Part of a small language model's weights: exclusive self-attention.
Each number is 128 + 24 x the weight over its row's rms, rounded and kept within 0 to 255. Layers, rows and columns count from 0. Numbers have three digits each. The size before them is the row's rms in percent of the matrix's.

# layer 3 attention value, 128x128, rms 0.156, rows 0-127, columns 64-127
083:164102131142138103116125087112115140163124119175134131160162167135121120112148102168103122135137098171156172124139100115154116129159154109157133133140122168115123162107142118129094126117115101
100:124102151099143122115073123126110160145121155142129144128113080088122115107128134156123136132112160140140144118171174136116101125082076136153131135151127136128158116086138155141090112151141123
089:126097135080165141137096138132115117147127160065128082139153103100085130148147119120143092136125134137108122139169157143117112135140086140137149120126160058130157122070121173136139134162145117
088:097145150116091165128112150127121143062142103099095129096146053107136131130098144104149138111165148101110113114116153146126148164069110143129097137135147119136130123184113133099136136107124147
092:099165085135100179124166108130100089150117092113134166122109125144120122128129154104196148061141087152143119156109113147129145141182147128135089125148115116107099120157137127160166125131128118
090:095155141104102149131085100132132112134114108172140155143091104129137152104085153139158103130120084128140178137150152148111103085157132139145111147140130199142141132096132150093088099138099116
089:146132118146089144132105132150108122130109118121118160145163096091134115126109155111108158165142157066092096151201128142123124121132129154143121143151114117126141113118131114149122103140126096
102:112119084110128143114145122160121133127128132129111146106100102130121085143100145126178130092143142165151120155153146143094140107146121138126145127131164111123141104115152164144186105172159123
099:138113120133138116123130120116150161093136189207128135138104127111138121120180145134115126116130161211141135147139039110114140130154106097112122138117161172110102141122127100100128153138144106
079:096143121109107153143125159138142107100127141105120126090119075099141137144121158095144158120131149101109102131138105145103144132166131157114127088084134079113115080144122132120139139137127132
102:116125090082137095137137113131156182136154169148150092131130145139145128117105134092108135125138135194116121124132125106136098096163106108108127102120176121102133124178167135117124138142117149
105:147127137089129089119130124140142201124162085140116114139151130171127096106095102123127124101124131141101136111053135105117114094108116111120177100150189123124158128167167142128166138135156151
089:122109126106162077143105123129161118144126166117144069105112139128149146153117106138116113145150092116108160126131181156117103125128124146130107115111181130097146132121127148135145156142126157
081:124139145110098146118099116150144153137106112155142159093121093104120115111061149126145125116155120106119133135172183149103102105127110133155119122145119156137164112134160141155121098166093132
121:165109108112125061123129116116189125117145150140112140110107155114100124161084144143137113082137138102100120138118151147124133152077145095150130135184118162137141128124149168163177109134130147
088:122117144126170119122154113117127144098127162127130099145109146146146140151160110136109111094126120191147107079086121092143136189063139093144128166125122139104099154166144126103098163104106151
111:156155168191097145142111132133134107076106076161114151141107128147126120118141107170123125140107091065141156166135123153110143111118123175136134146142149140122168094139118105105184150130123110
096:111108122110138130109144121118115134151135182162145137144116137095126131107147141133144136132107155213141119121170072099132138145161119077111149102133103134138066148101139124133074133144115103
109:090124102154127160126160162128123108130096152103138176073123111079134127111148152101134144134112184157149092137179091127134172136157129147109109119075091084152068129110116111151118108122148108
089:116086134122174103128121124141138130118121188109126103101121116112114126161144125122107110116145156143137131120163172137119120135083091135120142138113209107111161122102138150130155133150130141
096:124149148114126129125120121117155136105188088153122088169152142184152146145126109158109123144138100089115171113078109119134083097166144082132157118121152168102149147165152119119105145132122141
102:140126113107137114129166122137071122177146107053100106124166117081107103137114144097159147098156142176137091145138163130115135162138120127127140109144131048121145115121115157181131129132162118
099:129158165096136164117099102132064108164130092082143115163155117147118130126099125126145126157136049090137135100101188132138074129125154147148133126128075125133151144108102140126091088127099130
091:165077100175139097124141155140141127109092177133126118111142150097101126139182108158078126172127174138088085150161080143125156135151117127105185106124113092138105115100115115161184143161140109
100:123144165146141098160123137130100173125170094130074099176127138156118133119114114145175130136109124143173152103093147113103134135085081112120153149188159119130135109085118137102114178114134143
091:121112147103146137133116134146094112188097165098134132107120099084087139125121119121123121118107154153131114126199164137131123146130101146146127119110092058143129114086110156177091072155152116
087:146086094176130097123136138126139118090092156136138127131131181124092153147178110163084159166125157123127133148181034151143152134169144119108155128154100126112084143063109098118161149151125097
108:121131096156121156150158131135140104112109153137122104142127163162165143161141130118105163181154115120126105130130069121129138138160156129107110134095143138089078124141101075095139153099108119
099:130140132189102166140141121136091104122108100117115152154130161132139146162143141138141153147129135089160137126146104124133158152132161153126106164141082152149087126070108094123096118092099118
094:134159112163118150122156116118084133138138077096131149164130151163143139116132140094141167146124128118155115111074112102158133154117162122109096142127071146140102149135103088103116111080107138
096:157091143113138092119164131125108155119147129152107105142173127106126147132168109170104140138162153163096150119120027127137139147192165105116180087123120105120087141140133098156135155133115115
091:133117112198127136103175145140087117134119071092117164134107129139109120121160120136142118116125183153131124153092105145126149126130125105117146148159117123132142142109123111152166123124166130
085:103142117115102170135160135144123127113131083091105147086146104150145105135059111100172147105133112096157137126129181145107148101097131174131100122116142106142164105163140131128165085137143146
100:128137133116089153157111124140090122110126096085122143131145097103165125140111160104149169159164120078146120129116121148122139153122135189121075139116120123153102110125098106093120144085119121
099:112154148187121140130164149112113105149104056082162135138120139165129153082159120089139120133052113140143122137087139112149146107122135125104092133137083110161134148148116112109119132098114134
099:100151125107151157118108092116104066171148148112142109146109127119095171155126148143132123124141067122106156101133174121141102165148138108169124140146101119073117131110111153145085115110096145
112:167114154172129107111140137145072166130126095147110168127154128091135085106140135159091164132147195133153102078123118106124148133091121142119181117134100142163114113131127104145094130114126110
101:100092117081141106117135123132142115135159149130135140124147123105158110142118133121107119111198197087096144140158113148140119106135185114133131134083142144129146160146160115130126109147165123
094:113114120146175122124132137120134120140120204102129103132100115135075158126141127123125098112078145173115105117159158114135138139105091075127156152154132072116131131086134168155129123152133141
094:159105103109118152112143096134138144143154144123130142163137122140151105167124144102177120138166118121141112153082077139131115150144162101135091169115131184111111163111143111118131114091181123
102:121106117152142179140145125134107101126085137084120136119122131116109117148141118096166123117131121175175113145173136139129159168106113154147056150124145110116102121105111136105144141099143105
106:118112124143114129111107139126165106099102140176144179085115111092128116139131136178102110124150148085115144160181157172123131114112141166164112148123111178118169128139137125139141103164144121
088:110157148145093132115110120133115142080119132183133165112106115104092132110102152170114162099112137113107143117193120120131132120138118128152157115168085139131133108131136132119117114179054112
096:150133096121103147092144093148135128147109113126139159134105128152116098135090124122196104096155081126121116169074137155115114120131152093147118133146112160113130135143156137177185093142147124
093:130155132121123180123127104105106082163129095137150154129115137111108141120145149147125113090124116154134154102128130098155110149174150117188131119139064140124128153136132123126065101112117116
101:111142179086152152127078125100168074104125156141158107105092120137115149140129132137103086111117088099116167108135182124133103140091122119171110145081134153104171128156116149089076117122112154
103:093118122109156168113138129143140176088097201150143107104117127128113139112146128120083116132142149197155088077167115089135124149124087124119138116086141112105095122170151122111081144150083135
102:131128126084141133118086068139093100152132144148140120173156142137127127148098137163100170144150108088147162080148116104140078120143148156154159124117106156101124144077101115102082094118091123
101:144127116159103126129165118131139125111144107125090162134114122125117099148107142119196106086122127149149132174108102149113151130131129095109123157175156130146147121109140137136188113133155111
094:115132093148092159117156113128090102127116125138133177104117115085123124131128161130152165099150158150165139145187079146132171157165142139133089144143108144130084126095125107145116109111122103
093:140091164107157118125102153135168113088121192114117091104125124109117146178126088152103060153153123104084125132146149153114108127105118121131182127099164116128150126110112151127155135156152139
098:151109124101130083124131152115120123128161093083124109131168135116123115126157120132114132109113168120073105138089071126139125120149139121105187077125127065174122135118110132145170128142162124
094:153135141119116112157103158138119110129156096140126107155185126119123117114134125158089160172112132078104124125132102119127107101162149158109201079109120112133127119109097116133105177140131109
087:160108135171144118100123081108117154146132123152133130145152166137122125119135096149109099138142115149128146108135155105153120122108116099128139157170138154147144179096151121136114115118108128
128:125130129116112145143102114116133158069145131176120112162147114168166134133155123129114151149125126131166144096108078104131128142133131136115099151130190177112111135147141112054099193102098124
108:128135141161121136127099120132118125079118161180108153136108126098153156160142150172078118143159152104114128104155123128121113129138150129155136174132121181129124133115130125097076110124093126
094:110156192123142129152101157111128112125142127147123085133131135134125169103145122153084128153093116106097150095154149094138114139110116113156139119115114120116131131164114108117053152123103136
086:135134103113092156109161140139115115130144084108140178134154103125137088127134145103148135095153134108093082168090088149131130122174189112130146119111102110126116136170153102147165099137179112
097:134125155138108121143108138131141097084124115068124119145135105167122145157085125086140160131103131035090114151137132149126120132081137131106115139154140095162132126111090123110191117126116130
112:158141140141125114152127146127133070119151070095080099139147140135116126158144105157125105137159104061098138165090141158117141121153154130128145137143153098133159117116105134141183156132164129
109:114140134129131118154094116122154122089107120135148126117096139159165128143115129131123116147122092079156173139103153147122130113089128176130075147098157192124163129141094112047145134103109149
092:129136122167124171108139117126142069105087166113145155131087131130127128183123141130145107102136096090146095131126178144129147183067135122167103186146078159107133127119126131126130093115103142
105:110158147120123166126108146143091098174129118121120117156148090122124139103117127089134131191116106109095116121153119117129103105193135129122149109103114093135093134096123129147083136127124116
093:147143103168120164112155120131131063126098150106131151117099108109113124167149138115135133103139121111092093136121112146135145190120154112148105140104100095092080124171118102164159123098143137
106:119121119131119147129115102123153134099128155147131116152078095166156131081105120132170111102125164133110150141123123134107133118122156128125141121121171130113115130106160121140178108126169146
102:114129131121156157094135134120101118150140125160114152117164169143104142146093137178098137127193109117145143087111136122129094099146122104156131167098160134127155144145127139132085144143113132
098:126133105091067153114154125134127117116151093125127106129152080110133097107172110120117186126126140173118104122123092096116140134169146138128101079133138101120123115187158139115105132165144109
102:151111118116131110157151143094142099114114130159147098137153145116100120147124129111080136125113140116118117165112084114140140167091118149187168143120163104152133136115129104091168144102143105
085:140085130140103150109095126093146136092109125182106154115151127146131126157127147186144134141140136132139160139097086162118132156145139119165154149115137149110158179118112134181117103113159132
109:143110128128140145159117112142100097125175156100121089158111130121157047154132133106152135102104098113154120146092124107129153151121122118100119128144166111127090105114152150109161131122195115
087:133144130148126070134170096096143145160103129152143175129120156072086124137153129154077131152122120147124119085110150140136131139142142167108144100105072099133131155136138146142106092106140182
123:151137123118094123129153122107141112133102092111156124128170129074095157090126176097086126146152126168091099145134100140112119140158133109135165102163145129098160126157135107100098181124108131
091:107162122158152103119119127124133115140121141095152111131099143149126157089102145054129133120109165173115129112123145108134110134083121174113107123111152118096113118118084112095131118108087117
121:119143109121151075130135107147101105174099127109150148119093151099101112109098127097116151054143178123121165105141112078109110148110098167120134112122152087128120127117133134108164123106153136
085:110122102164171071160167113138134135143124160106119089108076129092128105155156091058120140105133154162135119136134133098133142119125145093093087125124142137139113142117073133082144140107113144
097:111125115123127132133120156145131125132106077136121095108149131134111115126150134069120134113119147120105143166161131132134134133129091126131134127170146144148131115059140086102167167177117113
116:135116149129117125096117118139096146109108089128161130134124110138109084100121114063123148070115161137140148140111127097131119158122100160118094123139178120145113128126139073104133139142130121
108:129124122163150120122134157093147179134117125134138150123151109135080185135130136125084044145122117134093100129103103112151122109106094125124158136110113128172135138117077102092125135138075119
105:138114155110136127131110111113140106079104134103163087159110062098115108140124153118106127120117144156165111114098102095126136169149101131101105120159149107119169138156065142089088129100142128
112:115148070141132092124131124136131124128114135135144110149116138118131095082109126101119141091096170111087120178156145155121125151078116161100119114104150117144130125121148070110155121141132102
116:138120115174158140114111135109098160120134150124100109160127075111171117148104107145088089144123154112090129146105166127133134145090138135113142167120159119140136145141099069120142083116172140
105:134134093149148140150161146108136122180105109130108105104149155128092161118144097139085112136149084103112105119135128080138133115101117108156124142135096128161093131166146084135130140141143096
113:127161144108145132121125133107100074168150115113160171134139180132080140170120181144125145130165104121172162086115112097158095162129089141114124130120103117111128124099120159139123126104144121
097:127143104138115135131110152121090153118120127130097099118136082124119139118124129106129113146136170141069130144169138139109175132135158131076146145123125155127117129120121073125100143144110165
105:110123103104134153090089132151119169123133139133111109124172134150148140159100126162118134176140117090139140109172151123127101172136112128130137131151119138115116122106169089148118152145115107
114:127101122123131152103097129118178137098099148111120136143123090102168107178148098198084085181121117095102114123103154182129130142113145123123146139138132132121170137160147144147113106120158106
101:106130166101097102162142129148108132125135119133123163119134111103099125109119140159150157108108083109155126121158087115128156122161092188102133139156099078169138105147136165127147123150143094
082:108119134118120141115102151142110166127176112133070092091180102092132087161146135127109107161127106140125083132122125137117157109179142112078148129117122133131129145135118112125136155162157145
118:152127136101145097140160143124121091105117146121112118148153083129095103152157164107116190142104142166139133143119126136105127126136122113127096134109126121101187126170064153099042108128149145
105:107124122118137115141153155170160135133141125122121100123131116120119156109122151163148113149115098132135089110121126114125146150128122151109119098127099124135102060150128137135151163174121089
121:123141139150144124113139111141100117132128103106148148137155166123161131110119166072109143098149168151104123176088119153115097115130133121119144127140125107093164149144117114123098108139128136
105:161116154111108101138126136118136138134090097121136171149138115144104107131157152130121166161079129168146127132095124138108148128112100148135150118134111136134167132135087194126107067105154137
115:099131118124092090098135138122148125097143124184131148106111162150115152120163101144150169140105161147127111110164142159127127140102169137114105105113112148107104128092146161165112153149064140
108:163113145156119172152158120126121137114156115146120123123170150158136097136124113160157153166141045120193125103073141118131127110141147095153108122163105139107127117192128180132108112118142134
103:128108124151165132101137122121118144169121109087134158126147167113081097169156138106139131094155110150155140127075146121162121121139118105107099129104099116101097161124110149107123114112156132
093:094167074143150149115112125083172156157176163122146104129115150143158141145140148128128109138144146093088077109132125126163107131110110127078129125124103107145104131084168091151117129163114062
091:148124158118089098130168136168121127105163122161109125114175137156130121117123175121124156130103119125159101139124079095105123154128080160132170090164154135169191100136117145124136134157104118
087:133118086167138134117148131108167117120134148152144103156113152124127133130133138148140108148152156134101097134127143163133128136089168093128130134108145156082114111126151130129137154123132104
112:119127132082124168104076114137101123128107143122154158163127128115112138136092197130130116112156125098149156113149123104114094204147098165116162116127161143121131138074164098137147119103148128
118:113122120060098153113059110098130126118181158131119107138124092099158119140110112167099117142135127110122121111155111137113114111168111107137150137164151123153151172121153105132135168132160119
097:153120106092064155121105117112150142137163113131127114133182118129150122088130164124118128145126133112108076142118073123117138135148119110136181098174117134156130137131179113140134153140164100
098:105106134104129137126107160146172122133122108090130122124143073088116145132140171114163134172110106117119097109113150135127143139134117130080113095156109155100113083140123152133156171140147094
096:153144098122149126135125141097089133149103090158125110114125115165055166132142104090100123091121160125105166105132118085142150137112129155160119127107106149158094158123141101121133111123139195
087:101110109186176105140167148149135173139107133116089127103129124125127101169143111123114100116126130143134131128105152159152142140119137115079138131126152138138118126131115129118136132152114152
119:126113144116087125096090127133101190115183136107090112106159104091159130111064125159143147205148109106113110089163120117112127123174155134097175102152142129115115124136163134144114163137118140
094:171111146114101134104133117129138183113150138098115118104163099121161094160140105085116101179153166144124125132109132144136122100139134078132106130130144160110130147142078103114111131099145165
080:106142131110145151139166120170128072125094132143121126103126179116116119143144139147103138107170111144156142137116178137112102115150159119172106144109148136121164130147106169116117151111099161
096:150142129131174151153168121130148082134090146140120135131090136161108151134126102151089110087137127129145154106090158104134113102114139120171110149122141098118175116182132182110110100132127150
089:149115122132160141128088101108157146097063140165141133139096125165154176120101100166104111137137153106114159104126117119134094135114154097193127144121128130120136153120150117137141139102091146
103:145123147093090165116098118116117126097155161107138120178154129147149076140105156189138156151155098126134084112104118127117112096151103098122136154135150121112123122171147139115091135147157100
089:112133121105119156134106115100169135123104116144138121127084087137139162121141080184116100142107126096126138088126101129147148086163154152154107124129112138141111134139159141140153118127149107
087:107130137138123123141126135087122125147093111141165154134104170167089140089124117098138158115128140107142145145145106119153132118112104156142096169124098104122070151093145084131146095137141082
096:131105111121107162136149113159168176100109115139081122108162104137173138123150090158138141156144112153129134154143142168098142094166175091177138110138132126107172125174146137156146118118132161
082:134126117192066129126127116074121155128163096162120143131138163152149144108134090126128141138143151162115140130131100146141122128107128101167147124147139124117116174128158078170118127151122120
109:149125148133163129132100151117120149161086109091110129122181111150087147140125151116083095149111116097105118112095123100141140100120094134131150189133118092135144132151087126105127102123133124
089:110146097123090142135118139104169142131130116140132131132116115148144134095159127140155142135099139081090110149161098125134161112110104161108147097145119097164082113106184123155138125183137070
105:141067164139144142135125106127165149122086135102138153145145134111122101150123115137131070136138091114142104167045106149139131114111115139145161134150144121148153136132100159104185097080174097
104:135113117108142162122137109094159075149092120098163145122122137087118129131190112105126132108161127158110132137112140154141118122152169094165061146105105154088100165128126150135111131083155128
096:147127145085144159112127138178135122115136135073119099133163095116142133149095169185173111145149104122135113094127139129102135145166132121112121113122145162091112078142109177123129141112157135
096:126141127113084129129149113155137165139129111155099164101117173133150068111157103121133179157129119133138125146169187129113103078120132132141112107120119135112131111142170162138141101162140102
093:132132138099082118144152133152153148144127138170121167086164189137106121130145131135121131152112084086146106139128123106131110091118086156166150109127128142192163120125154123123127141133100121
086:124148149116094092116075123103112139110115144123160147131110112124117135101122154062109098137086175165131143109147106106144114120130100183102109141125171124136116129124112082073134101127114135
116:134143158171147108129109104109111141125125140106142125130083137103156124137083104120124106154122165140145175105122140151151118155112170151099100164131141118062144138120105133105114103077111153
105:124132122144141121134120118139109134163205134116101111111100110084171091156140087139113093091125154129126154105101118137132155093129147136120123137113125108147093141125155129133131130117175157
114:126146148135128147128097138122073097154142113132148143113126156116118180120106139110153090124143128121126157129140110160140139135135168140131134171109126169108093134072105106146137142091103162
103:146113116126109131089147116147089112145120125154097130142149176122117111118095126144154174087180128132157158109160144099092095192117113132146162091143162127110129131151169143140120140115130143
107:170132106162135090159128111137111157162149168132118123126147187205135142107087135103131142142119125109146116115137133096106111103093093085168131156153111142149136131136130115110135100111086154
115:100132122122117134110130127125125153146140118094135155114151157112103112102134143115125122142127120135084074141106135151135129063151144163091112117066112128136113136163096133124109096144120107